{"n_layer": 15, "d_model": 192, "n_head": 12, "n_kv_head": 12, "head_dim": 32, "d_mlp": 768, "vocab_size": 20721, "activation": "squared_relu", "norm": "layernorm", "norm_place": "pre", "norm_eps": 1e-06, "positions": "rope", "rope_base": 10000.0, "rope_fraction": 1.0, "qk_norm": true, "attn_scale": 0.194, "bias": "qkv", "tie_embeddings": false, "parallel_block": false, "extras": ["capped logits"], "init": "uniform", "init_std_qkv": 0.0312, "init_std_o": 0.0, "init_std_up": 0.0312, "init_std_down": 0.0, "optimizer": "muon_variant", "lr": 0.014, "lr_mult_o": 4.0, "lr_mult_down": 2.0, "beta1": 0.95, "lr_head": 0.0074, "warmup_steps": 0, "schedule": "wsd", "decay_fraction": 0.267, "decay_shape": "linear", "final_lr_fraction": 0.05, "batch_tokens": 65536, "seq_len": 1024, "doc_mask": true, "train_tokens": 298000000, "steps": 4548, "dataset": "wikipedia_en"}
Each number is 128 + 32 x the weight over the matrix's rms, rounded and kept within 0 to 255. Layers, rows and columns count from 0. Numbers have three digits each.

# layer 6 MLP down (transposed), 768x192, rms 0.294, rows 567-673, columns 64-127
145090128124168156113088148117101115093148104144135165136101152116143114116171127131144133105127094182156177061094090146140176133097184105113108113110150114122151081125141144119141107176138038
113061119084145139123118152144077130121124098123138078145101131110132145149115170125131134101104115153174181168115079064136169143096201167131126134147124077065115133134202127128149109151103082
131142095132133113157112066122124135156093074072141142093135095115101113146098126129139118093103148169151094188144109179136047160112196127118084074078188136135160180111171137104066141094127084
130168149120118164104129090144153160186151153120144107145106146114099088152154122152138126168126158144134165136120109102091119127133103111094091145126138159140161140143056123124135174146133190
056087128110080179146085142034074178156091118095123112114111109100139099103190147179170080112149091172150100055197155136180124105128109132147141112180110136113134114097156233114126133183100139
070116130188147146150116172131125108116146128129126127115088132119137103131193132065098099072092158141156085086112120122096136108107127137134095098175180129110145094070118079173144119103126074
180105181114161161093121102097103160129078162182068129152097155128066116116139217137093116088144064124135138130158171134089152131027188146093141109116132210087094088115092090138109148121122122
157124110146181137177135157113119126146065114161143083104116104059169125135127165093074186091119122161149125140114149114149123177121122146140169122118163153078121156100173131126136123110137129
182132117123095066139113140108125097129130077121099116122050143096142144101111150147114088136116128135141127170145116110148110160114138130107133150130156120146176128153095054164102130082115201
130146100136120154065152185117123116132129057167112151185121118128135164090133126126136119154108196117087172156089122116146186148154182130138143030145086099113077108120133129121104144098092125
140199121098181147117076089140109140188185132131095114094087077146090117088118176161089098153132098100165134095131135080145100080060122179119173167138140081137120066104135076115179123122085146
095118100141150121097163146144107146134144115123177094156124200125105142150091150095128155100091143144123127127109107150116157141150138108164091121134141190127084071108184134153140106105168098
106132088199105246122146147095136134154134157083103093131114185136157082160069156124148157142164109102073116096156130154140090166059175223108087154136095121151124090118146152110169075169162163
159100211155199114093126078083080053126171150114151136174169108105117111126089186130142123093145152105111142155141077092171107133110121147133070150117165117145144189159136137108168059230139160
135116112174104084078110143096140137139104126153134181106142156136141141119173148090131145128084186129155117141112145121116171150143145118147147158106111119156102166136144144156137098093139034
143142123124132138109135117133105153104093140118145122117127109146132094167106093155103121122109152090153120124097186076137184124107150165197167090135117178125097132125139166168122128082196116
079135080158187083102107124128126123122112130091151131082068122115139135136097098136121138158115112078121204172141134169079134172110156187109135074116073172148143188160116095160105105128200172
082181132111144097107128091097114111146128203116143144144112100142128150152053158139063139118097135109164093104154064027168128146108148122117101118104152122112133112189139142166138139163134124
085100126146147179118134146141148108139180135069128151154098198088207105094123059066061116095103163107178092161126112070161099148127123105154146135114112115121156167125143173200099141140155053
115145114149108089122156098142111118122112153089175140170132123105103124068164163162138091115137144106130146078168120093166110147100055167129136119138160121100161148153094138113188086103105231
119154123112122157137180111132088073153114126103097123162134183135124176142109138113176115178114116100166115114102101110102152147157121086097118105121175122085138120138160149162157082100158003
132140152133117115126120160151120102123128122074128151128120090105109191087075142107083157168129118077135114114106148106110116149102205122097137177160145127082119153117117161061131168168103117
122080095152115162075135106145110110103187102100128198150106086179124159104111136078178088167092118141135141129144182096141173105137197092119081119163107155121112147121101162110151110075135114
067142122099124173157125110177137139114115089144201096168064149130104144095147143131136114150121140116146178086115093181104111091201159175090137161174164110091115119137127116177110104099093069
115122124183147159112165134129134193198153152105120126130143100123051159125105120133149184172105158178158128107155157162086126148180126134112074147043207163073120133196159154087088065082122115
123112126121173169156146153112134122181163126179101114160109148113156146181115160082162125130132083175127180155102137102096111080138099114163151133125071101117148052125139126149167131176070078
111110092148076114168103117171077120163046148175148162089123111135150191117077131120128123075099139081130122134090122102068114177061119077185122154148072165120149131094168132114119077165120213
146193120088207139121124129104122116088090095081182135111132154138130127149086151203099085095052195116161153107152120157113168113148106091120115136091136162088182170109109188176094143139147049
126113168140101131151104086148119191107180074162179148108126180117145115113127090101082141132127096140122170086191150107141112080192099100128132141131072132075073180105106118104157110154092196
161127168081137099170142171108139144142146090141128109131127087162183095127137152125160079106141111140164133100106226170092136082104174113151125102139153130134105120090134172135128185082151152
124138169123114117154072157128119098125084151122169118160034090132082073127134161099098089146091153144126109139138069120146111130142120122139140133152130094190181140100131150175122127173157118
121107214165144114113186159211098124095136143128137100147116148109146136087137101134135142103087118119149131114112124128115076124126137140102152132113175123106126155130188068109125080095115107
081138062109138082147187070138084121140152092126176139070107119139133150172096127071114073151061186155123111081179157175100184141135132112125156111141104175129155155162134072120148110089144108
128124141080118110134148031148137185178133114134119141116112107174153125155174102130153079135132141182148090066137149085136173157175112147126144135100112175157125115152124150089127139133137136
161150177128213062168060094180179121112166159161089121109085101158157217168126163133115122168094151036097098100180135156171111094106095159117089140089082128132175113147124089172204165119131169
128094122151131091068200096102145121092128124108142104133147126111146147089137076136111158094099084146068174097208113109181172159106098099128141167108132154107138147144124127107120163070117097
171124123102068148085128176150123121144115089166114098156136116124146103162136139211098107100172095086145174129107172133186112115118130097176088157124147195105183141123094182088140161069093097
087052150142092106086151099130063139164129113129189122118080121137101105152123112120129147149131101130081148109189100122107199158105123100091091128119077149122142120078140178190143166111127139
105123077138078101136139073140144122116161171120056180147205151054124115109086105104140122092099151131105107126097086141132144151086098103168079184132139134110108109169061089150132166085138118
067131072090156106151128097128137151109140155129181177124094182158091140199131125098161054144129123103144146101118162106131077155116144125105093126199145156140161176125187093150174128139090076
086148161140149144130104114098132128099140163152178099108162140089113197133094098149154148113058155136170089097150122173104065061133173075117084128124136092128083115116168187111132140102151140
098172118114162105096108212182142168131069138118127159128137166151149110181178162168165102153175169117129153183175054106094095123117020151122108140154143133101107106124136156124141165210157143
135090139140137097126084133123141113118133123128142132130132155147152120162091120134088149156111128119083144167122142092133149118114115132133151117130154102100071138121122102086057146163087169
127188092131142101146152151105104143192112131137118126109139132110096114117093130155149098141120140145176090140040125088149155076133127098139129125157147121104061096120088164152134175131112133
158199106164103096098181072092098111093114131139102184110093131107158143158159134142171126064088119138088142124125131090108137096166150117128153106171103110095113138105139117135193145148126088
134080118132163151138098120139172155097109095117129134110175108143187049188131133121112135126171114131133138131153106113159180099163136098117173113223160103104082118103138129090146110131141057
095153165129140098170105118126110140137076138124148138135116108134134153108150151105138130136098143130215098157127131088112149125128092181134102142161136120142117161141104065119130077070101130
175118176139061176106172164135167123099150088102092123132087138131167132138105151087098125137172131121132102093122123147117099111116100104080095116148104141150155098088122166122151143133198208
152148076119153082192128150125132150173106202136117090165187115133071160111190117124111147116102080094172172115192139145186199141111119077130165128099165097181057106111094127179091133173111148
128103180106133157095203109155174183113142112137131137194145159113129199089101166149090130079156152116100082093119150143166138136098123158106165068184159176112180130084099098166095029088155220
102130067126078125110114122162143169146078128153151161056108150137109088078068166130134165105157081132180128118099135127095077122191098082130122138135133145127132103116098113188081144142192180
061123103135118138114121164149141124099082105134148153167126126140114114128206113141134163144134127096079143163115159166134156137102178123106044156148113135149102159084123164098156131087083165
151100084123145108131158140166093165089096133126126093124175117126168184092177032126129082184122152139118106139086119117157115158135167137209126074099203076116109112198154134142078122035186095
144090069072140123133194096135141116090121163157133132190138113152108162162162189077154185073155130126125132092112143169178144166092074069102109134121122129120140202123144131131149148128123215
210073132146105117128116102114127159178156127136139109091186136132122183072089131152147186071094080126131124162069129227161206165114137122159139098081118148083123125106155126163127127177110167
110127121169152183137149143155134133146114153110125087103128128175133147133074128149120154120122132121212136179115054146104109103150121117094115137112183156153202152146107084175105094088122175
120115122091094120078122188115116161113119147196123133095145135101136144146129125158084112144098113137151162112165139145128151112124164178161118108126173116083207110137124084145132147147165055
158142128119128138149104103097144112101160140108062106096185128143122136100103091098110123101107090106137137107132147157071114144114103117076115087091111151195118148171097133108098133175099191
144105102146140076149187097071136205132080123122166130165116173146129155125151108104173164128109126138162107128165174093171093146157141105127136087138145135078148085141190112076072156135106118
125067142129172123117092104129116211124137065151196129122063148131144110115135149143142111169151115094107117169166168190089167102194092113121122112130152117126134162116121157133173133101158203
149132052143130201116168133079139112117149141137106113114135128091120150119155077169155107114130092166138145155091151184130083126112132097198167143151089167151116100141151163119165171123119136
096137083132186138159151154128125089150084144124155142126103171126181120116176168152098161086111083160110177096127147119144121184164192131121151186153112191073129136137091131108136163144143144
099145193157094140123148110099164065143129153123149130156135123126138122069146219106168071096162130140126146122149110074132015115155132129086142188103105126167113119151135112200163176122139137
131173102108100158108136094109152135147071063117166145130165109162173128112116123055113049161109145112135141171117125144143151153131121116123123147141134140135136092152114111106086148100136183
126152125159117101193172102134150119076061131128171112160108149120096096183106166155160121148101161162178121085052217113147095096118120176149163115082115115136123146171105104133073134094117084
162077164096143108078135140129107176128118117086122157160112126132158131132127104159167109108161135140130175144140213157117156123072114071155088076121073164137136151127176160124153150108132160
129085056125096124146165164104135143130119110122121151116121168144097095129095167131178089054102101114168086146123083106097147146080119143119142124102130054091131129090078100128079132138164056
087175121148162097158158164154127203074080102130165138219071124128156113179136135055092089090077144115153108141160177090149124142159096171103142100117170129092123157129105140118174118039146129
136137123139091126146152096144097140146110130131099127147155206100118100111151183164131102175108080168198123149174127134096054134184144145123089148132164126156083162222140101117107135139102044
126132148121121137121112146132156173143120121181090128149124145102147134119181105127127158157122089099124082131124164147107064154123112144115116158127166115125146087150136166108114107103169107
197119085127077106088111138139166179087145073123177166119085114162125085094110089129099123094115057132087133139142116221106135182103104158106162120145158108128105099167135169144164134148088152
126126111126086170195153189130169113086196149104160113080071146101182219152113094075084141089083209124094050107137101125183069164128147102054102112126146039148166154131149110105074120163122097
171068137180121210158155103167111112142148107144190173114100088170143129172106161160180179117103096146123139160130127178136076042128218139138125199150059124173141129104125127128156144140141142
173131139180146159213112128159092135175134153092119113132145153174137215157166107115100130109119103108150121166112135109175113089136126108124095121168164133092141126122128107156110137132076121
139112139179113125115106150130105148141128159129126141117156140088131162120165118156178190136084126103142160126184119160120093171096109198114132093121139125118203097166152099142124161131121118
094150138128142163106180140109169148147153109150145165143142086071107204121124104070186125098201121098149102129100136122150125094119128099114101140134142118126067105178101106119167151136134096
067173143152117173182137132109089114134137165143118111163109124194100086117088042096151133186162091164145096160187150127066120090126096155048077130139186183164169124116157124125174228147114145
075136146050150133173075133121116098109141146138105149085090141158148151125083112167168153136161066143144131143200111134129129172156148157096154152111173083112157127134133181133109100131105037
040089212139132131146153184090116073135116130096086140119131155085160101100150083144155106146111102175091135160074083143182162087137127172126119107123149159167128105140095124078186128122150127
067118144147104116042112133176151128116102088108130087102144185113134163110149128128132142062136126126084137073143112126122127180160127165097175132140114127093146076123109130118119095104123120
153120178113115089161071153165158088136115084136132146113120120127139139066187129094110139087114146112198155173098113099124159123113104079103110110158177156130109055191073111099108141162164113
127136149152090114177160123096127049174184108143078127099155096113122119119141081144143100098109154149103153095096149088134158075163134124151067160094133137101143148089132121149103119070147036
116122143149128089090135138176116113114105101099100086155119140110129124135092126171116100147130119117177101139149140180115152096138129123192149145137149149099183156130143158136075156090168113
116115188161146208165127149104049164173123180172142142075100174103074119145108153127115127119109128085129075091103111055180112130070203085187052173123107079154177125113118137110108094115124162
128165142210188127115177102128171095154117089113150090119123114119151153147119137066067048094142170141095107069098174142133131152177142119135155138076081147123178143054139140158062152111160139
092190156110099108111076139152125172170116137166128104132094130113151098084125095121130165134088114131115133130127110160128099151143117140103064086140133085183149171127165082165161095174152137
177119087162160156102132120170142136103122078090152067169109124127122135140148102110091170156135177126121084141151149124192142157148063099135157097149101143168146090112167094092101135163072163
131145169117086112133172084122119154128131141092139140074137160153109076116145103102095095125177161185143089182188112138160098196159085134118135154110117089165107133065158181051145147158147178
134071157145099106094121132089115094132152175138140136144112105102124125129169140136078145095135160134094171127141165096173147166139125094111181138122057138070120161119125195127106132151107100
118127203127142102164118102089148117063170159155119140187133159150088119093141104149148153168173131175135090154103149077079183102115132118148139143153125053147096119170129082092096173161146142
137131142141118110061185128101113138089211117175132132116148188142102087173105131128128083171151099097175102185117130125086112132128085107107085106099116098127122098159140075162163165139169107
102102140150122122152175092117087086090214107147185149133117107107109155204204168166153199140072086097129101101082094109131159132063104147150153093157059177142129112130138058136147127133110197
105091115150144112108135118098183070150112177102098143224118161129097159117107021207115153140170146117142131152158118099186108100169163155156136113150077152096127122088184129141142115106114117
162113031208131133100123136094138068080101098158169149080203113142154084136164160146119079175167165167151175158127082170121176149141114078100132169155133151107126142133091156146152213187130173
164112118139141145081108168075164149118167158090102141097110128094149140110087147098138111081165112148121134132139164146125134149077104123120141188079164162124145144079085108134136136147136190
148139125198117135095178133130132124104162105169170057175099163130091082140126137094129127162158139132128114106122184131085101111170130149102133114107121075124125131110135130069144205148130090
101101149111148173141117137134144100098185115098123174091173106089149115143140151082140123103207093140052143143155091143090136127107170123088181091120098139174195144123089147167117177131159113
091087093118160186146120198114123124113127121100142135119140147118063224130131101116129116141143096165081123104108177179110150145132168156084168123162126104156143140130139076168121112145159132
131071125169160172110146139088148115114105059116142136129123144120157110143066167099082102141150100197165116108090063184065125102079194111154141097132076104109182176147123145189131150154124199
121135132149109176098093161137138188214110154069092070122095118187114089098136123120103114119129149146141118158125121148106134110116141098107148164096177109148172134146103147121128123126152129
170124134142111109072153125109171147144086144098074113150135102165152093140114166145126170170163132185175145121173139100053111127201153129100145149125168184130149166104123164137107129076149138
060145182116197080115170160111136102131138118082177067169086164106150105173048123109106089076104148158127101076150180165071134174166143086174144108125171144104145210100117062146121100142140084
101088051123097139095052112166194140099122092136101141148134077143164124095120174112157094133146086120082129113130155120123103150120177101115153158116103129160175122123120119091167087099096116
099157141171085137174123102160112124155181176129096142137172099143103156108127117098116155135105166084124090071103117112133099196097124117129163179104177128167112161172124088105131158125141059
116143121154079137078141108125132161129114131133102120111142112109161093150069119147080172167163130116129127146173124137095110134131150139081083098120145106169149107155061145145109124079154096
129115126096123107078135128127112111124145076175147118161130089127130132168134136105081114113173116110085140126146156144161116095132126140192112185110042165165129108121146156128092114138140071
140073101073110096184160079096116168125087121107156157145102124126120159153121095101160072124118155168100166068132146142148106106099125124115158110185131112143121150133200098126131130046096120
# layer 6 MLP up, 768x192, rms 0.296, rows 568-674, columns 64-127
132167117144136122128188045098143115140184147109098160087174135126111137126159132106157105092179166169080154143158111128154097171139096077134146126140176148123146130125125084105157136148203112
096120082105103084168114103121210121161051126151090118121134059116138180138171072170146164134138118100214120097133064134102125098111133108104141106117089120098204097181132110097152209128179131
114133116103107173113123158103108147147131167094158114123078096097112117101136148148075166157133127127089171134137157095158112121149140135080137100099114152125139155101138098067109132137100128
172135156133071102085141092167164118150095113122146139080161210152117134133095189096116140157118107130124149146101101130141141084100164099163144090114109106115128214148162098123114118107088132
143124165105087124120149135175149190144124192158148121143099130070132141144155124130148113091120132096134129117107180176113102112122083155144180136105055161135111124152126142049136123131096151
105172178156154062094092153132169139169078029154143115091146074144113127113168112141120156105146190051161152054122136143076163121138142180177143172095163105153114227154094148134068077086159136
105118141157095153176093125128115152117149158153095149161098127147160135131085116095127124056165117120147061171108107106098078123127187183121184156162118123135149187144135149153090129162085107
164094095145077097152078078154083082137133120151082174109182084112119152109109147188139196113155105138092142141154097071078171211152075130143162103096124101129107137150139127094127155135101153
122122187115085163066153203115074106150074126086094187159106148093113120035153139181141056096148099187138134078118141034118161099125061098102148062081132147170138080136124119137178186164121141
063194127144117128149163138164121150142166180102148165165074095113104103144169142191197149134118109126168141154166150131097117110090146118157141126105115140066092106112183151139147161153134124
100126151141097141134137105129138086189098125138133132164106146140096070081114142127160143079142132110191215115113112070149134162083185102114103109086182116172090131083111112092100110118088171
134111107164123150121125087099111174095126118160152113106161091164069133140149134166060098150114100134106141101156112119170094131138105172180126091133095109157171089108084145150162094139132077
123128124109125128133094179120134141137142060059127111058112178143144179096097144095147114141124144136108131119156164146140066085109078122147178131131140132078161132076168175118099128136139120
073167179126104131142111117140055130061139131106122108114161117067108135173105103117108134057157163098127199100094145104118102070118124129138121135080126169130130151108128172113148144151078155
075152140149124080135132183158151105179126144113114109085163157174146128107156119122101139116135150180126164131154136108114121156115122135135140117135138143107097131087124135088119129174067110
169123123076144149081104162077198109167111096098136102135097111113141141159099135170136143139154120105121160150130139082142149140115146099125125111099090123137166168111150173112091123133159116
168158103174106134116065034085151130107070127087080127152141170117119093075127089147100187130142140140116156134177138177109129125129112118156088073122123133093159103131169165184133133092157178
097145146098152163197116091181024041164118140087039149047125102139101123075189163127119138106116143124127114117118228137157136188158125111166095153113161137165167146164127135159086170147142106
086155147171152094154107083202098156111137074112130088137146169104156172112151121097159127083131091088132030138143113167110101129117173105129157167177123072094088143141140103125139187156160151
157097118065116072106124131182086186124149137076132186133175144132142071151091157145087156128134143107109139098123150153138123115096145131164114170139110110161087106139173159114165152176198122
152127184086156144153103118122135115123140137142138127144163122136122123112102062170167157148135117139105130109107114103192099098099118197127092131159128157145097102121145135117130130146148076
149116054120144178093173090193085137153111198128114081185170088186139106120139128096128079062170109124095040122150125115160189106082110132138130123157138022053125090105167177106174148115164073
142088108138121126131126106133104132086159115059068099110130114105112080099076152125120122077131111174102154121133168151148128176149116108111108117128172120158105143151122205099139120133095150
118114157142118077085089077136140178189120166162187055147102129125135091158126155180103102118137165055088130042098125106143155143090170129056106125112106164118104122119117142118112145078181183
155133132168148126089152107179119127127106174100115127135179135168140126109132105094162152109130141126103129180093078086149041091075193124125156144196073099117128138141095124105122149151106101
146193128106139160105122134158101151108095100156107114099145069149097097085158192189058141158156100158157112096131132129093138129145163167158094156115108155154155080095113141129086135101048121
158145202098158110160123115177122126109124162157080150124114122121166104142146145102103151167144129100116148164123144086119104164149131131138189086067157114118123168154097147081161135101134120
114146151161113096167129089121088085116211179129122101078113093167116187157148125100117155130170139153070154157114111133149089120151127093105135087127076084075107173140110143170106142139107137
147143157136115141143118156119105129117187135119134062133114143118100146117090133152130160110066074059105164114055131110066099147131143160147174122135190166128118142187195135128133155107114129
123148178138189097143131118160142089161127118145188134124096126088138139124175148123164153143091113110093138132144113130095151095162157137078119098159172119101141118135078129109161194110153127
129127123151163127131104127051180117154136130172114093178114129224106142134197189173133073162191142104078175155121118139131131130149097168151140105126120095125183173103131076089088160136205147
129098111107129173144066110177134118078103106130160034122119149087155148085137074131055078173156158050181170125091109074224087154078147119126182113178177142120180188126115158137084160182108175
156177186111094116078157112177182192155179165128070085088145157184099156124095140082182216088172142132113123049164114123181150133162131064129099169200089122133109152131103141131149129097127126
106126131126127114124164112137148114103164117110082156135134080159187092103164106119146117098110101141133058110156176130125105087133105129148083136118081088103120204203035160103202092178193130
153183140106090181142150110099135131126113118161098135146140116097145126111145152163103131138185144120117117152085124181146127102114143167131133135135101121179084142102103102144119161150068086
159148134134115118100092137195164149155117079121118105216102054138068136075138105176110162091173095073151109165133134126105150140122089179119096142171166198026148115131116122183113173140178139
117103090148096105151145137126089162130101128139133129111140140124136134185102157171131152149101125135190137119109121119160057107102149119169125080101121156151169142161144076070118111162183145
070139099141091141147155166105079151100154163125111163155135125123157133189165157112101135113154084104089139045117137053173096098132158112183118152144105130160120109163131171141148117112089086
131149117121129130160127168166128103059125115129144153111097135131186108183162097204116141140153132132070156105105162126140155101107127105160150185095109136110097191169138153137125177148091079
148116174173111107133127182093152104106124077162198088112121095144102147079098151179109150146129119088093172137127110112144177147132149117118101125167163143170071156102108165107128133107167175
175162080101154152166182133158138185180103113151136039177126129144081156100120120046078186100105114127106126081112100135122127127049129032119150094179116138134140150147073122196145096151084137
094152139159107118149128124128141131143160089173106113135091140152124171137118146166134123158146174199124138138099126144087086126143092159211109091152146079133129083064125084106102097137085089
159137101158146073133129124089121188117190122106180155144115082134149157146152143116124094121121079124114133075097133151108101113137123104150092128086135143160127117109172162124102139139014083
140129056178147113078162099104186125120101152149083128133153124088151096117200139119093091113172156153148128145119090069166102100130110120100144122128098132063130140107109103152082102137095095
122118157178122146106127104143171127080167087063122148127109149156131127120149163139131108123123100114084163073232105112123132150077145097044135144113151099136111124110114111137162120178134099
150153094161138164109112077102073150122128135126169109115148110123114109130064120162145099116132123146069103166103125100147112135104148134105133102110159149146130147140160154075145129120107115
075177113135113149122175117158130113173075079153150112084124114176165077103144111077138176108129144128195149094104213127149149107143184119152136153114167033114164146175088152052194130158128101
156122173176103115087117137104105079099133104123126095211110119201166093119174082093051116129141143138119093187145102145187127136125150165206094103153132086187165191133062172068166128146124145
124116096168068129094088085139176088079114051158160147139164130098151081142144144136135150201138075098114133145134119108103162158139146097121105124166163162087105077075138113133146151159148176
113099088129109060132187126159164109138098103105156188106125096200126119117095130086109150146147136095108144121110159119174071103164118107125091174092095122123143143103102093174127139136136128
125065102155132107124159144095147133090084161153188177142123207123090136118163080158121133120136110107145156099113153149133072182145102086110140072137120139104166159093144134088097132105113147
170149172113144157111044125077141172143168142061131181089121088138103117077105122140129156114125118095160104149167191088150131149108142114125147179144035130141125138055108127159184159133154085
150129120177138086123114174113129061150176143142099156155120106125147123185157099128030120163132136075111110103110174116110124137126081135137116074105086131120121199125110168081121149125141167
165164130098098113126166113179150202174208150084128136164175113086105127089151092132105135081198147121054168148093142171126109163105177115131152137106140076068148134184072144146193166164152134
083110149232125161140082149116101125127146183133136115139128104093097134070145145170089133158174111161101143135146118019139081167109136130083092114071127117084117132147166082151146173131137130
131085079150110156139129178067103099114111104135147111149144131171121125101113110129176117113092179051151114163154116086156080167075137114140158103150137093152217118132126112089123080138161100
084145099089112129062058086074095119184168144141133134096152063102084161150142122124148072121120094125165150088134134127117120119119115082163169120119155133124087112072084090148085157181106140
198134129096089062150146116195132121151144097123098102100141113122172128088143105117127123054131147095132105064137126153214176068100102102149163143067154135133115086148121136148107171132117160
108162108088150162143135058102118168154149165164204122133150126142106090147148122111115176095182176106100123135094124102109128149147121075093158069134133142158120164129140124187127101124088142
105144139132106133152109135174144105102103163098060161110062080144046096098105140113092141132118108138160151147122179136186100135166116105112110136094121171102174133114126169118173175133119119
182087067130128101119098127155119162162149160068105167147131145162128120163132162122150058103129106129111138117083153115143087106175122175108122147114109195080097116190143145150146179123151068
176127175096141108136104131126126126071074114135114203105154151130139096171131104144111202161141159112155113099129157119147136120115162119147143146139118157137110153068128080121094136097108121
193140097117090129152150120136171055065152146142135108160132057120088139118090156123128197119160141101133124139047129158175108116151128115122177163120121147121110092154067150132178063100119158
122200121079112155128099127123072100210159168161158153072183086129140132138149188090094151117105097062113184113120086188156151163080135082069147106140155190096105128154116194088124118093177103
132072126116118124133166129160118095107138107125131117148114142098097127128144076144206092092144159091093116146163124153139107134076132132157153106153098140143174134123082143125091119087112126
154117160110135122134168068123185137117115118144168114090092150203095109114079150141067139132139144087081129105082096135111032129147110153212108125143143145106113119094119135161127103110147189
097162145140071113068129133164239154082111116196166167139149121166151092131071126141069141177152097114066144141134132127159097149181114122179121154138117128117119141143165096163148134116112128
099158212140090149089117130139136093148101113096144191107140116083168152100155172104182164147184141104131071090124184152106152130151122123123139115157179039150140083100133120142109165090107134
094103169146155124060149113149082137133139151112140133107146180045099066099142140129131090118138143104122125129122103111096121089106151097115127094129086164142124124115139107144173124087111130
075141065144126169095128073147157080166149109104114178132066082128071109152202160093169126159153154129080107089124110183062115143151110084163094111062126079084106137146140117104183215164100116
074184160188085118160103166106092154131162121228086092162082066113144144104108083113165198073188124084095062089116182045181057153100175127133116126108122133179209116141136175079097123123176135
092157106120154146152193166127169122140142080150110076115089099100140118085125148087116126110168185133148143159089106164117134098096132148197103197139140089143136118016126149118121117104155144
199092064105097097149090136172169167117151092119103164127188108096161076120101128149153161151139101094159072083125123092183100101166188085137112132154156118091142096089126110144108093167152153
148120088105081100131137127129171045211216087206147132059160135194139157174111105207124166169171144101064162134071135122150154148069149117129120103102132075102141118169174098112129114064140092
088180134155144066123162158213159133102105150116194149120120108094150171133166129125125120120155141142147132103118138119151090100094122119184091088102178143095115091163144175063144120148084132
143155144029100125101093121131128160137124199138170089147188175109138158155085109111044130105120078070118207133114106151154099124106148190121152085118148078098121160139086141099122107102078157
167155183159131169120106178103135156106078089131132077126196179074121129110158103139101128137107084106139148085119162149122139115083136140085100100179155175121168120123136106095127138093121080
104168163126139089158106159154051144100118120097121135132115141133102122089152111113128180137142111101122132191124062142104208117084144088134155067107170113095136165092117101049116163132174114
107192084106076126106175131154152090140129130128156113110155146125103091186129128117110157099151143144120175135141120098139155129125122066098088133125079138061136098152144156192134125106160157
178143113121121171124164118093097149132092136102141124081125128135137172162118084143091127142159180082102100157140146134134139123121152086139106170079091157231086169128137163092106144123092163
181106070097138158112119181099106162118144104129124120149105128127180149041136131086053145086176114115091151154181125111128134142079138095108093140103115146144121171098141137097123116105129108
117095112136072106045127098204100190130157133104167134082089106129107154154145136160139094164166087129098188118071149152072102164129101107165159081092090119127094143180120115143092122063147114
155167106104138130118072112120179109142129160203110117104192080029123053147091155132082113106129106149057141113185142161136091166117130130118115131154113099090145136140042194161168140079090102
105077141142067130155104111125079113109146102193128164137115096128104159095112044148173129171129143152108153108118043148144142059118078135141111100111123127178132082169087197117248120131129180
138106149128148132203152124097105068123111104117197164091158097064132112168104120132136050103119135146138118148084141155128116177098091120121167163098126117146125184184114114135145182179118152
078165130118164135092141084137116122096158184193131106131137151147119112159079132096171128110154087144116106160082113122131093130132132124137175154114145144114122172120165093135090182174098122
134102119127073126064156189063101121047178176100147126064177141105125135118165127123117068095158158131154087169223112085091125124222132138116188130140130064100150099164105171056164132160085121
131118123102170105127168097145140159127150071104130112143159164169145102085125127143149087146146067120090100114149149139147125073147097168119101124172160117131166123124119109138141222154131117
141081132086139106078153161125191133138146113135142156137100173102111144154129143121120175113188154084081160129148124109107112134082189080055156083116083168132072135109136120111098175077145090
102085085109143173153084106135107098118091107105142122146138137140123133114162140108087149108121123152123172081174119140164108070101087103124150087153142141093146131138091176127092149082141075
214154122091137120173121154162081102111101122019150157089120089126118124185161148162140180109145123116147101143170145128140115122140087147153177119114097102093150120093123099141088120137097129
141075161120130122093170104115146137119142134156135103111086139143106024148124150107069119133142120157132135115098136169186106118106133164116112147109111147115115167133075081122127145161061166
124076138090070103138081111142151105181122086124165038131151128116181151055136140090084124156158091166143180105087174127174104150135118096172076140126132156110155142159094169173108131168140112
140120119160134164132093116145124098141149109138141157141172121125151095112141113099143077109106165032133028114144137113158152137118124109143144118129122117121078144148106146083137220185118099
154129108158093175079092154141051152152110115160103176120113096130103181119113103140169168092131110170103175101165150148079186130159076117124126142053134099170141125128127135122154089136118109
111114126164118127132146078111169141167136059125129108115110105136104118111072071138135113119112179119143133116084081110150118072106093134161130131102134134093070107139121149125099123172105167
177175103135126090105124160137120093172133145133116151096136105139093155133092140112060127113140155126102131172108177138124154175088093081138109154131082151142117143161157154130114143164165167
121134146133125144176095128138137090159139153157098119096147120047165183138147095141138179068151099153118151105110141145151153074146130079139128137135159127145128084117123100139164127132150193
084140129173155198085154070142100192125126163075152153120143105111106179121126098136104115152142090117073095142143149170157118098159095094104143146139115156128132163118083175108109098118110152
130112078091138225103118084133102148123151132158129177135198107097102128096137142117101142131127185109105129145102098135158156117111100121155166125079113124131096151171179146112141161184117180
181131086063062087075143149147150074125073102171130199099136106180143114144169083131085167119099128119154105139178152175065176083179060100051111084069095113147113091058125198143118149147125143
152127155085144125122138157063107129129139128112141125148135081177114109109067138126160113124125140168092057104101130097133105127151123062178129100113121133154072139150137138125142201118135131
133103058146093143145108187157157122082146138115115060065166158196044186172162163179070130143151120144113105103113139154124161144073100194131144197121165107190131114131146118112085109118088168
130152168180161097113129148101123171103121124165106137110122185128156137093130152120152165101167063116168137146104140139166090086132089116092154113173164152178136093154104134165099199094108130
069177116180110135139120122130135129139149144085132092114133127118124122131132098174162120096146136131177176167140088107199144149089090136145091165123182111101145133155117141134119148127145127
126150154109141049107147110144127102156096097115138122077168099093101115124162105093120132132118148114121160195084152144108222156148142138105140094147185131099153165092120143111093097118157168
133143103107134155133080110092120092114156161109132209221105118129107183100103163154107135113120135106078097108172157112130170155140171109101115091084124150172128061127082112109149157142106158